{
  "num_hidden_layers": 11,
  "intermediate_size": 1024,
  "parallel_block": false,
  "beta2": 0.98,
  "train_tokens": 397100000,
  "max_steps": 6060
}
Each number is 500 + 50 x the weight over its row's rms, rounded and kept within 0 to 999. Layers, rows and columns count from 0. Numbers have three digits each. The size before them is the row's rms in percent of the matrix's.

# layer 3 attention query, 256x256, rms 0.065, rows 0-7,128-134, columns 128-255
140:498530571522395560533453545424515418545464446472500400459519496517521459610505608458461486523494621465486480503450482461586463487592524443455551444461481553469470516511499460474517521574568549502449481404494428477426517529519452510546545535561513479577461441515575546553500532472533503542503520603469509531546555529452527421514522602491457544474431419616595493418465466486506529489524
102:533482477555564361510568423556601385538496520515431527540525459517491510494638511422515561433452463542533486568494561485539520500459487550515400512475420529510482570449546537471606444497368491538472468577411558513559459424539533554437446495507439544478504483536500467512453522518470512495503433472446416476478509602503528566480540507424526549573522490483442460543522558469430536435591
125:506508416515590407481561455600535506481525580512501583539490438514467517404571440474576542479466405551523523494521534520470503510416511530524478567485441501477549508489514538522497465435396459485543512574439581506557450449504570495412440497395480484430512556479468405498485430539473509434516453406538487460484474533555485567491468429511547514560545623406430490554536571488516503473463
095:505463450431567642438402542532413632471524491493537481526545548453493471434378449572523508534475398471519549449463415541402566464500406481549500490512548493513527488549543513567416492504593558421476490507566480473543551499475511490537502489524542458482543533451429441487577537436520474473517561488539544543450425441495386506542457491550565369413423512468540534536466449479495409517447
108:496456609484442549461425530401491478552557510443520407424514480497556469655490624520418459521514566425469464482485461432538475513554498551522501442472554532511522476517523439462535541569594543506440489407549464472471558550450438537593547513610533539548481455537566521529486559464514489600498504604453483543515564452459481457515506599514470491459430396534542522366439429568479502486508
113:484508512573518391564551459533614368542470477475472561497504516541494587513643513388504517477542526510496457561524578448520490512458525524458502507532437483519545548446520529459522554510413460569561482503466585463502489497474521515403455484473486508492491579569581515503487489551461489517406454484493391491519569509524556549486565500509466584568486519531416480399574475501464545472616
105:468499482480487574450482532406454511458523486490543453524520490454506526637387559543430446535502543399507503457413514506499530481566463480491515443476536516498440536499481412518500496508558528473445432401638388518474539597443388486564588536623506495575475471489556554471461516471540477509539520520440535559525536522421560467534489591562493477447457476506528487417467487541505471529410
114:449525506542483379506547532468545399542491456489470518415501472556530544596525554407454509480518582445513483556504487479468467517500506495486410506510533464462506555437488545457532534565451457574546516433493503456584392521454400502454482556523465515520495509485593552612422538535504486552408494488448428484524598520468578562469592494505436612545556524494408443403500502472468562529543
083:555512550511495446576455381535520528518522542537562497441483442425474556449571437464580493500530479446499511516455457467472539337444512589623621445552520511509501587473508535548503524562426564496483460573420489528474430537466480528557556549447621522453459440365525506460518525511536486511593527491447555481494521478532468522514505455530496544556483431474489439459514502536516546465542
078:521608380521471514518503597453366506499525533458610436482514534576530475471548550573414588549530550442434382465522456472474513474507553586443515580443478466420524393507503541490481483559491427574527504464522469491509490482606498549566490546516435447444602514578463483612478537500494493429397455447579420448483486517478478459477523527482404366506473478525506483551513482587543474484537
080:498561435544472533533513525459495456427387464485525492396533470452595511504453590580503521471464546509413514531513481574470472498510402547435580550376485435458552478560515469528543545433532502552517504451552403465510515509463464402510487405519403494444545605530364478517477511511493530498551529491600416577500474534544481446528488515569530475540507558473603456487605543418531483548504
078:491565552407502528501483520530583406503449526489444582466455586509423548541544592462558523416438431608512511528508505520573540509531570473472401494464537401566494554494561509533501497506512537449471551424408569547505572496465427564428533481577578525544373495524560528457561522453548431448514566548460614475448522461490537563478457495465564646537486581454501505496513526515401509448472
075:557517528519480476463480382550574543539513501490518572577421518429439527483563456500528547445442517588510548462405443441561388401455540472584471452474467468470474565473560437560540429526443520551482551597507578565501510484483511515426465538498547498473493432542495528413513495458476501458560415471410569448504482463612413518474478421521451514490475498552483515430432400463482594481475
082:534515447557438480484476527526429625564487524551501481456485517522577416454469484470366472503529521453476446494502467381435474523484504524516488520535474615395535413557489582432446499461481474492567428575447413454455488601503578454477492559531442440517563511511473414561427546580487587569415447478500475536499477477581429491513514444587412406528517440507477537458483563521593431488475
087:590518566518526477583518461497410503480495496561479534532531459447465528480547508434567482441437503531547563502508478498526406341552578503506517439515501492540407488436548431574626479549516512526515498526479561487514461447530420582552521487472550513493418457503525478424559490508540481444501543532441577420507507517504489506471463466503532455540515480585468468511548359476446527564402
# layer 3 attention key, 128x256, rms 0.0681, rows 0-6, columns 128-255
129:581592548530435539520493512450451513525549469460585472556543531453579457502446512582529419479462468458520465423423460489529518526509491480451571524545496417525395544496462475485492466524467537404462416500528589494460518555582478503531553526514484454564444465567528542470506485391491485487516487570432519633492423492456490441505432469442536508469494410541557492423489436465501512441475
107:545484522432401533545515568491415563536514401595489432516478493565504425565500511416444446457478558428525552474440485614485469436527448422471501516415481507532533427556516463502476501597514519454436483409541488518520533445591496508518505499480441483503468489531451595467514527443570534549510549536512496518551505507426493394487487556506455487517431393606485496418498467482494461460440
095:421349482477571504512487501550544488528410551538351545474518410474434488524552534436436645554512511507529468571481493491520438457525479515517475447452412589476567440554532470545527596508507492548545534488519320491493516417456516483505505432496457532429511531493442504483534486594487490455514518486539463399495511534500489510449490591541440493535488555468518517584453574617518493561505
104:435473509508588460449479506526573468497435591425512537475522524458473590440531521511513586525528418553483493447546456408516522519493562525540517503541499454502497471412479575538523524409477455502533540617480487481496497583437558486501550471535563531486578572456572387550503519555442487459475447532560514457433485443558537579505491455465549494566538641427523540579545501595532569529606
100:572612557528436550529481487440523526517563525533594467593451610528568532503469507524559389481413443476436487438482520545485550531482501508478531539499530443535424531469407497469464435519536523459461447454453602448507549520539510501502523554499530471568367521566524523490446454347515534534514459559466562585432418443539468431554456476422525491467486422538537552355531420414490498505447
107:528454456437479546525512484526474517489482487545460523492497395525465400548519475468408486526469589523513545512381534590489468433481458378496535484453461583495539396627514419501534491568516522525422468487501459529540510414503453485542464520488383511477486487554419608463541503533537566553565560483498474471590534527446475465405480566591481460452450445598491460515427525509511499555464
090:561636483521431537560532405433492473455572488518584413558474606452509518508484430528558357525411455469513496425501514512532533550495478522483496539565535458574413579465450513558402442505508519416491502551508671506487556528539441511533547495509525559488446455489489580492430460384541509504521476527482550555401473488535508468505470470478603522477417466433511483486476354383443469506465